config.toml
num_hidden_layers = 12
hidden_size = 256
num_attention_heads = 3
num_key_value_heads = 3
head_dim = 64
intermediate_size = 1024
vocab_size = 8192
hidden_act = "tanh_gelu"
norm = "rmsnorm"
norm_place = "pre"
norm_eps = 1e-05
positions = "rope"
rope_theta = 10000.0
rope_fraction = 1.0
qk_norm = false
attn_scale = 0.125
bias = "none"
tie_word_embeddings = false
parallel_block = false
init = "trunc"
init_std_qkv = 0.0284
init_std_o = 0.00669
init_std_up = 0.0284
init_std_down = 0.0029
init_out_by_depth = true
optimizer = "muon"
learning_rate = 0.00237
lr_mult_o = 3.0
beta1 = 0.93
lr_head = 0.00436
max_grad_norm = 1.0
warmup_steps = 200
schedule = "wsd"
decay_fraction = 1.0
decay_shape = "linear"
final_lr_fraction = 0.05
batch_tokens = 32768
max_seq_len = 512
doc_mask = true
train_tokens = 199200000
max_steps = 6080
dataset = "wikipedia_en"
Each number is 128 + 24 x the weight over its row's rms, rounded and kept within 0 to 255. Layers, rows and columns count from 0. Numbers have three digits each. The size before them is the row's rms in percent of the matrix's.

# up: layer 2 MLP up, 1024x256, rms 0.0894, rows 17-116, columns 192-255
# down: layer 2 MLP down (transposed), 1024x256, rms 0.0867, rows 17-116, columns 192-255
up17 101:118140134158079124127142098124109161149100151097102124162122101116111121094092131134182117104133098107093171162096126105115096087118118161094133123163135123146178103132124111105141131118103145
down17 100:155075139172111137132180120098096140146123101125083115116156146129149135126144129139148124133127095171138129142103115176127179108086110132145134167123106137149144158112135140091148077122120112
up18 120:125116112148130118149143125110182134164130158115114094124127155141092111104141144159164139146174158132103138093162138151121136093116114112119089147134110108125139126117116086105090140141125134
down18 118:113143142095107155127104116122169130157185117135103103092110097135170125131099126152103115145144123089172129141123191131162173134132191138153164119156114124157148116152117119147118140117118157
up19 090:135161153162107103144107138106149150130135096129146119141133105166125115087141157152132132095111100136171145114092122099137133105137165144148135133119107103155145113156141143128125106106143135
down19 093:105089133132163103125120136097116137125115102130117120170174133137090089157118110126139113101132184134067144101179112106133139081172067136127134124143100118124104154125163154119098084136139174
up20 097:133150081143169149142127131131195083145104139106132114098152111129111108148154128113121149150128088144128073141150115126094156133098134095124156139138113159116144159123171127112126099129120094
down20 104:138153147114155134137109117135158153091085126126125136105156082141114156146103148127149153170113140149160135097160089153187111139107129138101146166131128141171120147133155156156137131126115122
up21 085:147095121128154113115142152151129136167146109082136130137124095136118153097158154127105127138129131122172208126073129137143130137088119099103164114146099148158089143174154145101093102115103083
down21 083:086200133121164098075140095113153140153125125088138151137156083154133128173092124131072132125116149150147134119142139125136145156130150126146128108135094131142131116159149116101181122161117148
up22 095:140144129175177130143109119108120095198088148151140095145088121116131144186151089159110126125138115065144149165151123113155153169091104122123122164126133124099134120098126119094125141102123099
down22 098:121115062123131125114129111128137118138166106151139123138109140121148107161106124153097137104118121125110111093131124145092136143129152108134134128134179124163138167128103147122136108133112126
up23 091:138115110106105118167111133106144102119124141069142136124117101155118116087098128155132152139111109110095092129116097154109101127110135162155147134156119133130110116129118162153121115094159155
down23 090:123141126114160114132142100091151101137112127113130101148092135153177134137150160128165165104143121112105103089173125134083102117137084119129121101145154151139078152120128104149150172160110113
up24 092:080153105123128142101150137119128171092142134124134129090080157118142141145178077139136149113123148120131130104107110132100157165190154135110121126112084117121118125111125129140120127092150127
down24 088:122156119063125093128087092146114144141154107149132140117162130119098089132102146128089122116115120131102090074150122112172108138108107127137106086127113136116120126133119163119131108135135162
up25 118:110127109149134085086154183136109107132138128129106197113121119180113120135111111109158140097165123124123146184135140150139132124094100090145157156129090148122159128142142123185134112124163111
down25 102:207116122110150162149137082100156162090129125113097115158186110143119139135139122131136156112090133111145144129116166151146177143094140119149104115102139128097104162091136155096112117151119151
up26 092:085141126108155127143123130125155101115137115144148080116080098165109112069103103138112111153098111133112131130117124186109117128142126098156150179134092121148137141092141141101164149127146112
down26 099:125118132116113157130133059161154124088110088135161124162128081174129068150102124165123081116128126137165122142145161125102090146129107143117109102143128112128095088162087129130117134066108162
up27 096:145093145156114162093113099165131121125131081129132060118106118139160166153136154179150150170112124104104110141155136095148120107138157129095129178148152130138141085093106106132091106108160111
down27 097:100115162119142163130071129058163134161133140134080112101129130134174101104143101121104101148162131168105133091113152152109132125146122136131119099136192121144159108137107159151122132153110105
up28 100:109099162139143124114118125150145130154116135107125152133200123126097145103169140143112171108128076117101188146110148146151136110159113107099095166140108142134175149135133115100114139138083119
down28 097:187150118160145140162150125087092149101111144149136114106090181150107102117115142095117106160142095144132183110127136112098117132127156136150123103132113133135073141120120146141139172115085129
up29 093:144174163122117142127074107144094176140080136077123124084114141113115145117157085176144143184101071166087141094159125134159140121134118138156093137110171116096118105100146128141140142142120134
down29 090:149116168118155123101137164134114150133107159119107149094134110097141171132167123145133138131119138141143122114125135132152115137119153160158106120096142131154153096148145133123106142118126146
up30 091:167072098191116176116115121116126117112111149137137146138156124106074145133096108118128143151114122108131111123147119104114167170117120130138102126117151114145124095146139095130127093144125140
down30 094:128142148137172107173161119130121115128167154124127140158146105089152142164126112183102171137139179120167099113113153099143139157108116123145146155095127149128185106150112113122151163139140117
up31 121:149134128118147109178122164139142136145080122130093123127114165143093064160136068073107103174106147141125136149120125145162128155120181183151143111130158152113148127122159114097127119128122101
down31 116:139128127119102079147163142138116134138182079137161124146097135140080108142115160160173140130142133076116144107150137135072142108179106124123145128118141146157147098134132115104073146165132154
up32 097:078114153140088114114129139140110108113084095141104136133111104083123099154161118141158130175129104111144133084083155134154141139133103138089077136119153130122097117091154093147113115102162136
down32 098:153133106125134088125115160135097089114128122123132163132122120132117173164136146140135135112122127126086129143116153132092133167158163136162106119100083148124143091125141141155131126141144096
up33 096:186136072087084133109142140138100113131131140154108101132135164167104081130121099133094121154155141123118128132109083184112106086138137080108120136162119155091146117091085128134135135090107100
down33 105:113148119147148116149103096164166169094119106153100164139100098106139136118113115122125140142133116149118164128137141098132138115098132111159153185115128137135097158087115108136133149109087124
up34 106:095116180139099114145138153135098134135137126144131111120108098145169089161148118109157141100092115084107079114145104154175113113159112152116088116123121168091164114122118103128121150111120153
down34 102:163070081128102121104112138119110095079140116194114130114138196141093115140140098117142100132105125110118150164149111134114187147126144130135088139113149136160141115143151136091145160134110134
up35 099:096138128146121126093104080068132116137090080156113107148135112133142139119155122139118097108127163106105101152121113137138103099122134146124171093116106087135091161134129092098139135176149150
down35 095:118104105162139097136125137111090120078166084118117149085115130143159131132107178157131103171123128128136145083147126137125146138127136130116169156157117134104139102115110180180143126178124098
up36 107:121151150191079167113120130156147177111110136142122127097095102147107131110114141100108124087113074105132075129128132126106146158155154140165146114145143174148083133137125120136122167140121135
down36 121:136128131125132136148152108124115139087126134096108160138136146130125130151141148104173144133138136099115079125138101139119143127159157107101143109135135128090125138144105152145157105116202148
up37 104:173125099113125138095112157108147128111129123118114112138090142100165134150120116078116100128102126151135165129128111118134145142163115110114134144093123122101121129105136134112105106110106085
down37 109:164132171165106158154152139142137116117137092157144098161124126145128147094100128120093101101166158133111107074137132116166107130100133104157117144137130137114132134140150134138120115128105132
up38 101:117121129128146145144119100152101137094100081133148153109094132107127118137138124149116106096090117106123169146121146154121153075081096123153106163104120140078157154115139134137124145151149139
down38 106:122132145130121194139117129131111108114104118165158118110169121128116079107122159130147155105142149094139110078102115147116125155120135124133141139123134103107101124122119124125127165172126174
up39 115:120147136116124128107160129114144129073151119104094130149085080140125137134077107081151145111095136107127117090106115112124157125140112136147134171152162130091190116120112159158148114101118168
down39 106:143095126144122136159131109144107151157100122112108097165125094100145107125116103112150125097119091110141162109147101124121113129154122115139113166111111080146116115119085100128114149122119100
up40 088:107111083156141127140128144115116087116126112101116099118095114114080132114133128123095105080157130141151135082139055110157115108156154130131139148150122110115143145129152141096115104132092154
down40 092:104106145161127128144097084125168141131134133163138113119132138092139133168135138166141146129165075103138096146163122143089145081109125083090169123106118180117121180154093115116172157102124123
up41 102:119123130141114071175102103156117147141100111117135096196205132138110147120133125106142114151141141082161109136156128125107139089125125113123128131080166125153105131097113117145119125115102141
down41 103:173115091168124124095146136103138188134146096153126114073134103134141120127122139117154166121146145156120067109101123155120127158149126144132158120147085125124132144128117128119141113131162139
up42 096:157134148125105119080117135133107126094122132111107152068100116134123107131125094106114154101130110153176153107117119112109091132127132125163120142109111114070101143126133087118133117084104126
down42 097:113119134122126134109090121122153114167107115143131100113138132098081155119120111142176136114108132111156117164158132136160171115111093112107137120099104145116079134154090135076144135121128133
up43 099:148108150120143094114130169126176078138111116132165111174124122146123113165140190127108146140148107121115142126112171152159142134111178098120112148141166099173152095124169160140128103125081108
down43 096:101144087159116129111181148113132107115111134152153162140152118093091168100178170150094125109133091120127129116088160172127138098144123133125139119102117093120135122169120141119117165136096104
up44 087:115104108131131185113114172132128142083075128097143088117127150133101134127105130123077103162113128113159152102138173154139121123115126134138149114116167146122091117131125127123160133168109123
down44 089:129134144164153119094135131134049105113132159122152132124084134118163106077152154148095103139112124080147114132111129185160136129137118111147146133140130145099133120118094163125135099147082112
up45 076:110140171167129162176122160114114142120129133122102131094163172135071098095110137137155103141119146119155099132132162097136103157110155140149118126155103178131123123174121152175132103145141104
down45 070:109127134124158106128095175111112134194122139089162132129126126097150130149104079160166099113121092131120179145076104122122114110130083125103105159114170089125134178150128119129142110114116169
up46 115:177182111116113099105091119138163138156126130097139140114123100138164117095116141180100136114109197151102131119124183130094121099154119124160144169130128152115145146106147128132120106149176114
down46 111:117119128114111101127139176088106163149146119159080158135141129095138146103191118128114132179132167100111096101134107157109132115109139175131084086106086142171152160162141137145138150144151157
up47 103:108148107137047172124133140139133132128142138131136146171140144149143115086173147141123084107116107150120104130119155086201114109111141111130149128153140158144127137145134129141133142138074111
down47 101:125132083130090111160126193155084108151117141087107139198117114148105131147093157125105131107102113135102100116083150134173141191127131106132152115150139121100095128106074134131138175091084107
up48 107:141116131104120106096058149118143111161089087123135136123106156095101120167148122103134172182117108137108096105117125148137088103104103152104108130131077171090125096153126169132157148142097134
down48 109:130134139116152138148101089151113135114150120137125158132128123139144122108119121126130171122110127154111153122133161126103110154117129119130124132106123115163110175153124107136096105136142159
up49 107:081143121089132146101179144126150092116130088139112155110167127121172119142086096155063078116132152097124104176119134127172103113124116076165102115129146143124133105138142140095133152130162114
down49 102:143117117159189119125135140115112159126109117208114144181115136119135141124095115133109129137122183172156079113103129131095131093118136110099092136144111148130137109152098147119143148152143119
up50 102:138101102132125149091138119154125129146128156134131120130127064128157150111144126163089147104183129167145149151116115141148092113104111084131103140103143099167097151169158141113126139182141106
down50 098:128146101122167116104134123155165165145135112120156098132110144157117120153115114148113099125113114174174154141104149145112122155126163123117135112121118118104169130107069109168114157135151170
up51 113:140105131112101155144094113158121079162114172098117190143145104109156100160158128143121137129147103176120145078100174111099154107136116110076133125106157138097116093114158110135126061093138150
down51 117:073145161147109140110093083115153126126091130081097157102160111175143137091146122135139101084146137145164110117156122156145121146149116160124165113081090095107097143092102116109146111144137126
up52 106:103105113105117127116139130121161100131125136124145170116160101149111102094119135136105159132122101116134129140130157176133123151107123112134115115137143161098147124097105130143121112102066123
down52 103:177144152075108157088133140110100129122177107107115158126149107135126097142138154157175101153103164097114137139102123134142103111100141127103173139094163135155116135120151107155117176103117131
up53 116:139133085140122120157099086103144131094103151097094143162107123137171129187137167153130116087133147147110110112076155135133116155134097130133136138151146093106095160075214116111112086133142110
down53 111:106117108114100162115131100121164058162119128147092119169102104127127147126158103107108160139106091139134125192106072113137104136141125125111113112130161112114134158157104145097110142149095103
up54 096:140160144080100149139113106147143172134086140089102104121131124120093104168125159165114156091141089150127156106148149154111117141156140160109145077093092144120086123156155173147108141104138096
down54 094:137152125093068125104129168109109160099117140119107114155145121105130117137091150072147131104182142136104141103128133108097140130116088121123107137102130128110199141169165159140156168156113153
up55 074:133123105106114143103161128145107116154077110137104079158136096109142076131121149117181096134127121099188137151090143142111143142186080142161124145128107119107135122135129120108133114135140157
down55 069:132134074153095090135111101146155107101144183091138108192136106121138172091142111173111121144102142094142161144166084149103134156116135131127146084129106125121119114137120094121119134162123104
up56 107:156129087160121104112120130111098111158152134125144161098145116120112179113136134117104127083132127146138116106118106156120121108118113181119158147163149130112156145139145096175177152122121128
down56 109:149172074120161132132109119115145100166116134105126188102125122102151129110052110121159098099118127127154112091164151135104166138089164123143140127104134115088111134103119167118081131123109119
up57 110:168111114122117116092105150136150163121140084138131112139120099112152109144107134157153137148159131135163130099143138100157088111149088112142111092111140160150117146139130099136126114139132176
down57 105:138140133148104177118152109156129175130094142086131133201145082144091130124117128122125128137129115117105151122107124145157137139104133156089177158119130086121094163087138135074163108120130097
up58 085:145164147137098148154109093171085169163168125094110109125154118107142146106138129136137121181077125104097110140090131116127109124106163094095130116159165081139148072150124107104097086132131089
down58 081:103128130137145162117079156114121128145103166118153141142138124154138141107145150093136184099123139164167120120157116151110120153138090119117129116112106199105113122087122132121162113114087176
up59 122:116135146162082124157133100162133115119115149119128116109147147102113114170142118125095121121132112086134098104144147105175102141165112133164099117122168132120132136098117109102077101114086123
down59 109:141111096150184138137120152150140131115144121148118157124136101142149108122107128169125131140107110128127139131152125106116140137051113119132135154107094102153097134145139121109132141138126117
up60 106:130140146139135104106118094159129110103120132150126099121135113155158171122122112120091120119112131134147139142138118098124126150117133139126138080114156136131100121078163108109131117125142132
down60 106:124188102082157133137105108130112113085129156169085160119120155119132113125139168119144131150134100123146106121113095163133117134114125139146120142155156141135137132115159159095130043144182083
up61 102:109102077090090131104153105111145099174136094161098105097141155124157149126126147148082095120134185099170105149100136125119112156096176106108114122093127157130128161086149139147129101130145136
down61 100:170098091136137089091170142161098130118093129132115094126138139115086145127132178123124139122145101179157128180160153119117148161146146109150104162123117166136152119153136147105075161105136088
up62 085:087143135131107091092156105112113105130148156076171111112135125098116097117101105181149119074124120119161121155150145165113093122127130111166147100126166109125120089095171108098120131148144140
down62 086:070169152136134117172123168111115129122131145109093084106137170114156138111148125132125160103135145104178121109131134110099111124170138159097089117132121124124126146190122168134141115129137136
up63 096:124143149094109152096108107100131127093136144122125142165086088145126171143130150111118132138136117132151129131106124153128097119109132137144157131111110118131167095156114085139124163083104157
down63 101:127107123098148133134131102095112163127208108146088120129125118129099131182123103095154115202120097115148107138133153133155120103107181125077111121093136134142116113116132127137129161137121114
up64 103:099152164134105110104173108155146096129113191122118116100164133136123168152159133101179084136116146144138074113127122147125117120102122125143093161124109146121123133137112126108133146113157131
down64 111:134134120118152151124125158160143142126159128127126078091101108115110098124151158127157137164128158145144075074148130105132128130128089130124151115148071144141099162153116069149107172095119143
up65 105:123146152101140139104124126106128103112147099135113158111139104152125125128178119113121180123150084121153141146132134144171132123111092121148137165141122136146092111176180164126126105093106161
down65 110:120090155120111099166070102115175113123145095098062142106140114110201121125140148117112123156125143110124143116147207131139149133148112089142123164157105177119126188140150155139145138129118087
up66 093:120134129128114154087126099086159093113147138132137186146148127098140149139137108100128110144078161129130120148122175107119128115171146157086115147137104136116130134132084098144138093139153176
down66 098:078113152158085136134145126112153149142067112127130148118144122129091117094067139133147136132147119133119139126112102161155168123097115119162172153125085136121118120137084148070122147098138157
up67 089:125129137121193079114121115106127105119086190110146192113120168150071133078114105105092158142153193138137119144149142138156133162104122106152136189138128146139120122118116129155119097161129135
down67 089:121094121107102143136080119136115106128152140135149131121156136138134197152166100140074134125122119115195161164111122156170125162139118117107131104112158158128153116121115138146109148194180111
up68 084:110117157100147083153150116161117134149110147098155121161100120108113107081162104126115096105145115173133110143138122162128131083128098110148139145126115149142106124094142125087145169160118129
down68 088:163140110140128102102115137119121172106186139142121143109149114146099124133113159131126076122145123151159107133122129105123135155084165120152101143139123100155090171141130128123152138150141109
up69 090:136147106129123121075148064102156172110081113132105183135160088139126127114132125142121138113169104121136120113145131164136076095107146122122138155148091122136111122111129121138125137144128148
down69 089:135148142101175141132125134093137050140104120109133146130114144135131160163104135141077116156147107111128155126128132118141157139129124160128139170133145089150135161110169093136158142130116131
up70 109:118148156147070126136080159126191123113093154132117084132125102122133091147149102093139089167116140097109177145127118125111152114145114140125155152126125129130104166155125098170175136117137088
down70 112:123107106147126112155149108080119129158109154075173154181129105098129135107133186121119154139054131114160138119102134128103115143143095149105170126126121096098156123115134148143151116122110130
up71 111:134088109122117144116150164134167064077156150151154152155130134145134117149132082099113104154153145150130159129100156128131133125145124141171195181095098164103144173134141134125144172138168065
down71 110:135082147119122163144143117152078106119130148168115156130132144165107109147159140132097126116121126139140101155103158145087123121144161136122140170160106108075110084099111126132079134100126114
up72 101:120110167101105091158138108147106119152112131125126071137152139179102140126122140108094144107133126115118135067143121142119105115123098142154145137129156132143117085157111127159142081077134143
down72 099:111126113145102110139101128095162168145166098119156138156155100141149133101118151163144141111120131170125161121132132123129143151133135121117140103119132148138163132168151140117140107152133057
up73 103:164090141126137105131143119110136114116124153120085129132125120186103093152160119115111078127138112118094140108118123136156119133112149137104099157115093115163128099164145110123099135064151225
down73 099:132108062125144152147144107123134163122111158103081121133176080113151119106084132180083115135156098078114114115095151142126160110162096124126178104135147167102151162133116141131123121118162092
up74 102:073098155083142127157110097154130174141112127128096119115100124136161119111145171094152147118098135128117088122168139147078146116138132144146115114086178170172126133153168110128145127120118075
down74 112:147112118178139107151124134161142136134140130117131109125096132143088118115115141142167128120135124144152124131148162127146163126131116132162131122118092164143132151117103128153144119116061184
up75 101:113179099123128100131126120145107103128111148094106151130139143109160099115159089142128128101147149141134135156150102132092124104120142176111127171121140165098131104101082103143133148199113130
down75 098:144116112096133101135162109146114168099167074121112147103123153119106127118151112114153141151116152165124109125149128098104118113137141121150133154148119155119157164102149080103137158112152157
up76 093:104148103132148123129143163151112117158114104104169105143133135118120114135117099104140137122121138123124125112110101085109128111135142135123159127122135133169147113121086086108125125105127139
down76 092:129117103143116119129151094162108159130120124108151130097100130112131082097160114129111134133127092178109112125120124074107112177126101115126149097095154127149161143105167145098080119140090085
up77 118:122100109135096083119114169142154125154092115131122110114133131120130070157151126104117113142165124108165101084180120122116109150103137120105141101096125116106122146112135147156155114161148148
down77 111:129156166087095157091100134143098129158133139107130126133134131135115136165161138126130117173089180160158101168087136106144154136114154122116124119160100158116127187107179129146114152135141163
up78 096:099164111120136128083121120173131079171098104131076148128128140110122117137139080090135099104147097148163130160155139146147147124099131128072134148106124108144128134124135132130126119150157142
down78 101:118114108112154108135145130157116115156117147100111096175151156100169131109085128110114109137153097155123143098188144103170136153102151119134108128123124097139120143148118113106110114069122154
up79 105:090135087168083079142091117092102156142106136119119144157130116147156160120116137119076174152097127096108140109130129088087137152110101124109140108143105108109123088171098126106139112136111166
down79 100:158112110098174178101159108134123101125113171150141159133138140135158119122113113119092102156114102156107183149155136113173153150170124147142118104105139063131134170149140108086147149125124115
up80 088:116132135141114123140143098178115122147159127131124134156157154143127144113142110149110163075120107106093106067150110143138137119109125167113158152172137136136166080174108080139126097144124110
down80 084:135139167100110142143146111144134095109148124127144155137097145129056149141139107135136114146129127156145121097134162125127089156124094100147079135149141140148139132155153108104138097158143109
up81 120:128140176132135097146121141121148092107099168137141090138162146119129168109134133137141168103099094160141141139136138170167179131124117134134161160090122133175131093103105105133116127117100055
down81 111:185131131117133107091144119159104205144089093140125094146132157175104117120104125162162147100126118144136101096106126107089104161136150143138108137165064092123137104141082142098160096146141123
up82 102:121147105171091105130191159115164149117138123126132133109092123104139152097133088094082133140106093129126114104144080140110123126133132134095146147090149112167095112120143064138162068143107132
down82 101:083156141145152108125089135131143085113157144116149127134130106104113109122092105104133153128112115134115143151132114049095135135126118123109146130074188107153081166117137117153134128119092148
up83 101:143162108137094080111130118131122151126116117127132136132104129079110153112128125152105106083117121156166134125132116165118092119127117116069141110180085120101162120111149129159075149138136130
down83 095:164126134141121095145090135113111138115093104096122122112108127155081168151081129127166169104140105168156111100158131148120161129119111113098093112086118144118113136110116113105121163149120133
up84 103:106150126112137100130152052128136118101107134128136121135149137183101111126146124124140144106113149119157143062091136125123116105123103170150183137130131175084097127161135140097156140140134085
down84 122:119106125102128116093077132126138109120161113111148095119104105097120114144164143130134130076088143131150134112148131123115115131146139178128169104125114137097136135125140114135137128152094110
up85 102:160119123090147098147146153115151131141087132133146129113097108099138131150169135100099113167133149101115168091120139130105094147137107117089133151108143090139161093110140136155071140116108140
down85 103:090139101111111178118132088157141124162139104121112136127174165112103142136137153171107094141124071122141132156118134107134076084160122139161085140127171172101144116147159109137147159056123167
up86 092:076135091140157118172155132119154101147128118139102130127088124185140157136122145137143160116118147141139129070138144156095115098098127141153104126128126153143136120108120148124134148131134123
down86 090:180129128133122110127089078165130097119103123118134118149112161100153149153137119104110163069136143124137157136111145145098166127096108130148143172121119093191090125141149100091141114152115138
up87 105:144121089104095130175134154139126160116097129124091143120119163101066138089064150132110115112131146157115138130100089120151129131170120126139157161149150153157133096136106140122133133125119139
down87 096:144125113129102107103122103179115148122115117159115107146144093161130124123129100102119112103140091120113122163136116125127127108156123105106125146126108089133148134110135126093133149096108123
up88 111:167176141145126122110132109109147132115088088107108109134160115142125111117123094127089111154126081179143068126133156105129110139143134141119099118136096123142140132139140113134132115128117145
down88 101:108090139108167119140119097139140091107138163130146131107146126145121139119127165109162156133120119126147142148125110168100157143159137121113150148158126090125116096115141128155085117132140102
up89 112:097115110133130149149129100175130149161133141131145135080148166140130111106157092152098147141114138108073166078121122142116117116157124156102103126153123102123127116119127129143126115134131130
down89 113:161118142115152118164092182134144152093067146140140143124137128122140120102174124083123101145171133099146092137162119147116144129121153100126115145110139139148104102150151143122143110175114122
up90 096:147166160139105105126129126122158114145170088127131118134106162128136172093116167108126122133096178175138160151126112104081140139112110127102156108123135162124123143112105117119141126090116119
down90 096:133133148137118122127107137170101094113155160147156111138158124103165144111149146149135146098082123092113126125120112109111087144138101143191088106143113075136117156154137101125119081116100127
up91 100:106129130144129128138094145143155102151108115109167103142155154129090078090077119138126127108135130135118115123130122139132129142137113135150138126122162078151160090124128175126117116132138165
down91 105:106145092128153106118163123115097133103128141165109143129105130119077140164150110145144135108144109127143125124142130126145078176108106091134126145114113137120096147157098152124161107159125153
up92 097:124117147124110102113080142139086145172127092114143128085122145158141107141125136170105174185093129121108153111081138113127093148127142098130134143111099091141140123162157135173148142123141170
down92 096:140094124132090089112163116157127124137103154138096141114107103130150128155104132135126136138144109170148118168147127123129113116137149121104148148122102148088197123085151136120102110089128126
up93 105:126129190069175158101153119127144106161132147116089133121149118144119147138138138130103112158104135133196114159099119124148133117112101141135128144116141132135072117087120124147086123082162162
down93 103:096104138140140158106102136113125129132114120155132142172084126128126133163097114138152153129154137159143122147083175127124148144083133109181173085143118154128136104139116116096136130125109112
up94 081:119134129140080153149095151055097130132129100139126062142148124105144152156141110121142189125143142103109151134152121151174127121116126166148153122086100160114095134133135104136156110106147126
down94 085:151127148113120149118152147110127098110154123147124087134153093130135141119159154106150151140124126160121137132086088122146174114111127158155097136134142122115122156092096108090130130152144126
up95 092:126113112087127085105141114116112147140138137126107117154121115119109131149143142160180137131092110099142146153137096132113133177130127094120122113156136145088116156141131122130158122129143133
down95 094:147127097111136127127159124115119164140058106123129117169076159138126151145108146155211130111116122129106139113135114139094127127159123123115132128166154138119113122113112135111111118122119102
up96 096:113097097117167134111142141155135111135140134099097100125125125131145121107135129116180115129154104148095135132145131103105113131105127071070126146132128134136165098117130153137131126150154139
down96 089:147156118149098123107102116117122180124131138119122153138124117135094157121110174163122110135098133140119167131160120111113077108134187165155139146164134126118139148127113122142088088149105138
up97 107:158135111126143125158137124102157113108108150127135123168119123107111161085137122172157120138139129147116121133147151132107148127131148097139076125153101139087091090144097163126138124134169136
down97 102:138108138136129153145117143129106143130131133155173111089115134159130112159087147109113144064128119132158113119113116141126106151107114116144114130119103160145130142158128097165097124147145133
up98 136:153198154112097137114119171100109070111124124116086081139107128113112143158114119171143133112095108118142120102156103142138104057106160106126139109117139173113130116128143119100140130128117099
down98 127:133130137095117100114074138171142098129173161116111158122149145106124147139162119101198126144078158108121133115123128106133118136103138139121133112143171199127105144147139080135107097171125108
up99 104:075121099123121105123091114088136121150122135133110119140136109138126158174142116125176174110082149140139142120167157103104130183119115119112111116154133114128098148116123116118148123141162105
down99 097:170105117157150119170166150173105159097138141097151092156123111117119119145113170122101111174158123103100130158123146137110090119118189128124130118156140086145162140110175129127107102151100138
up100 113:077126134130156157140138110098090120164139119109120125093131129171141134151153108181140110123149078129146153134172101126139077106136090107158156072161113145165195119148116096130100130129156150
down100 100:175121146111135132126096120087127112091144141128142143157138151129119158162138144142118117155120134074122125153088144092149129140108091136126136115107128134141123082120135149154149140166117101
up101 090:095113118120160107134075181164153144115143109152163135114109160118171101122115122138130128119153154134140111124082120112173153135132161132118103129107138141108173084147104126102113163141127114
down101 095:088122149153108116146150130137118144100121131083109115134112140134130150165124132129135161156122141164120116132149158110087103114117170164131136161128130119118126155090096106118119127165147115
up102 092:163162139108087124115123099174167087088089130150124136138080111127131101135127127147152120136118133128157111093101125145114159122163142080153112104104178093100150124158125106129161119138137094
down102 094:120146125100135111152136130095103143099130115120110123141159114136128139104143150132116109171156101153125132111128122102115106176204173117136115097108142154122126115110115138128117125103113078
up103 098:125147100128141143111121126155120118112158167082122109144175118092150131154058100166119125126110157152163122133148120163140087142160143127093112148099125124070127122101099095134109130159131163
down103 092:145113136134125134116110119132139137107106111132106109139129143128132104141115093167159136124162141101113113137175121127123109147108104138105138136132158134162128151168126130091134137138127120
up104 109:173145169107140134104146143160111108117120121110149132085151127114147149117149087077139092108155114142131111110142104112138160155170140150142161161095156172156152109150095119140163097144138151
down104 110:077133121153158153135141115158150139100149144170121130127117131112126115130112116132135112123126138138156127148125093186123164130133139145108076115136133191118133187116115156158135101088141112
up105 088:130169138137104119139148184107127153103104108138138080130103157113149095078129083106125136123141147114116114077110098149069103118119114140183132146124131143137102122141109120122145110109122094
down105 085:154145103151128105147139127097096120106128136136144132132085166137112145114141147138101158107079144142139120190100155142132156146123123163145118123149134162103159093120083146131167168117148126
up106 097:082152095131167139107160129110146134146126066158107115129174092149146085118127121158156140111163126121142116095165161114150089116128071112128123149134100112074105082132137121137147137154127136
down106 093:085154172149078138130090124156166125136156155143143128129115140097146128119101113122095156126118179143112125139142130112117129145118125156116120071110108135179121167162132131119177138119134130
up107 091:066146156104154059147162120143128139143120141115144158151124137099120167110133144149147104122091163159085144105151131117134150178151144142157112102171129123103143100146106155130108108185159096
down107 089:117103185127156153092088159132130098138123157142127154115150121150129147180126112112099139117071144144112164102113143145132121123160128134133110118183159111068119096112117110168134117127122125
up108 098:109140116148077117092111107126191099129131127139157089122117168146120135134129142129137150120154155140133136112125113090104114073163101152152124127159134138166097140066090132147080197147221114
down108 112:134142105187104189110148167132139125126117107107132186116128099180150141100174155128118129067132102136075128090121093115162145101129130090125103116091167114103133090078133119123140110144147079
up109 090:108145156111119138137098123139122111113144091126153127131120150096114160111117116131136140152129150092136172156130177138154136181162129088119150101131124157113115191146135130102104125141122094
down109 088:167142121158169139108139126097140111100119096120119195099088141141142148136110102076125141137134129107163109148102147181127106117128135137092111107123110157135149114165137103094122139114182167
up110 092:124157116104122135128123100113135168120132119128115144122140124137170101115150142138136138095102123165150091119166089157111182096097128101098107150107130129144119110083099114098080126095123116
down110 091:169141175131130129121091066160109127121144102125150170136148147134139140109154150122100157156168154150092094165144138126159132138120131124111171126096121104152151171137114156101116097128135133
up111 106:106152141144107119105142151127118082120148119112115090134144086096126091110132127124142127132147159105118109120139109153159165142114155132117113150120101139187134157142160134106154153123141106
down111 095:115138128119122070140118114139088151103122128075114137123098128105092154139134107104122153136136090108179120132119120093116121140136122146138109133100138155110132086090131131171135089086145114
up112 100:094141145130124128116096090122127136126140132105124141155146087130116099130089060148156164097093088146127124156143135142179138140089077091169132120146118170146145140179154154077138150107109134
down112 109:129130112162086148107134087110194149137129122153163152112143107119151117130135132093107133113133152103092136121109154111135170154160158148107143134119144146130129118067140137129107114139114132
up113 127:121114061169121114122088105092136097125104101113129120144096142156162087140122117135164077108168141101142174093156168120091164160148123140139125154116145092096137118137106138136149161146127107
down113 115:170154136123084146135146101132126133149154104133155135130112110148102141167081133141100113101119119137141088154132180094114119108160173139169124116125113092184158117123106086108129126148119122
up114 087:147111107096180109129134108087134084184099129118148162120123109105133120128131128115146098104158120124146159147102162129117126156150107098103118105089138167130134121107102101128133152139130117
down114 089:122090165165106126127109112136110132109151156115136134111116127140139114123098162134116169103142091173118143078113120156158134147102116148145134162131151114149143116176144153105136102137141162
up115 093:133110131115138123160102098147160123166094120091142133134114146137103132151164138057138128139151125156123107181151087115126121147116116148134118144152147104133135085139122146109118138107126136
down115 093:136123099132113118117121115121112174145090102080145091139135137153084132112123136182137126146173114184136141128162121159115155157100104148167113122114114108117124111115151125098117097117111143
up116 112:127130102143078117112147116123120091103152144114168124110133125076130150162146124117120147117060115093119097122130140142125143113131120137111119099140128146156124167165123132143111107068128102
down116 104:130170134114100131146101132144114094111106116101094162111098104164095129103131098131134115118125080165122120128117138119176156110153141124121104159110107122099151128122128143084145116155121129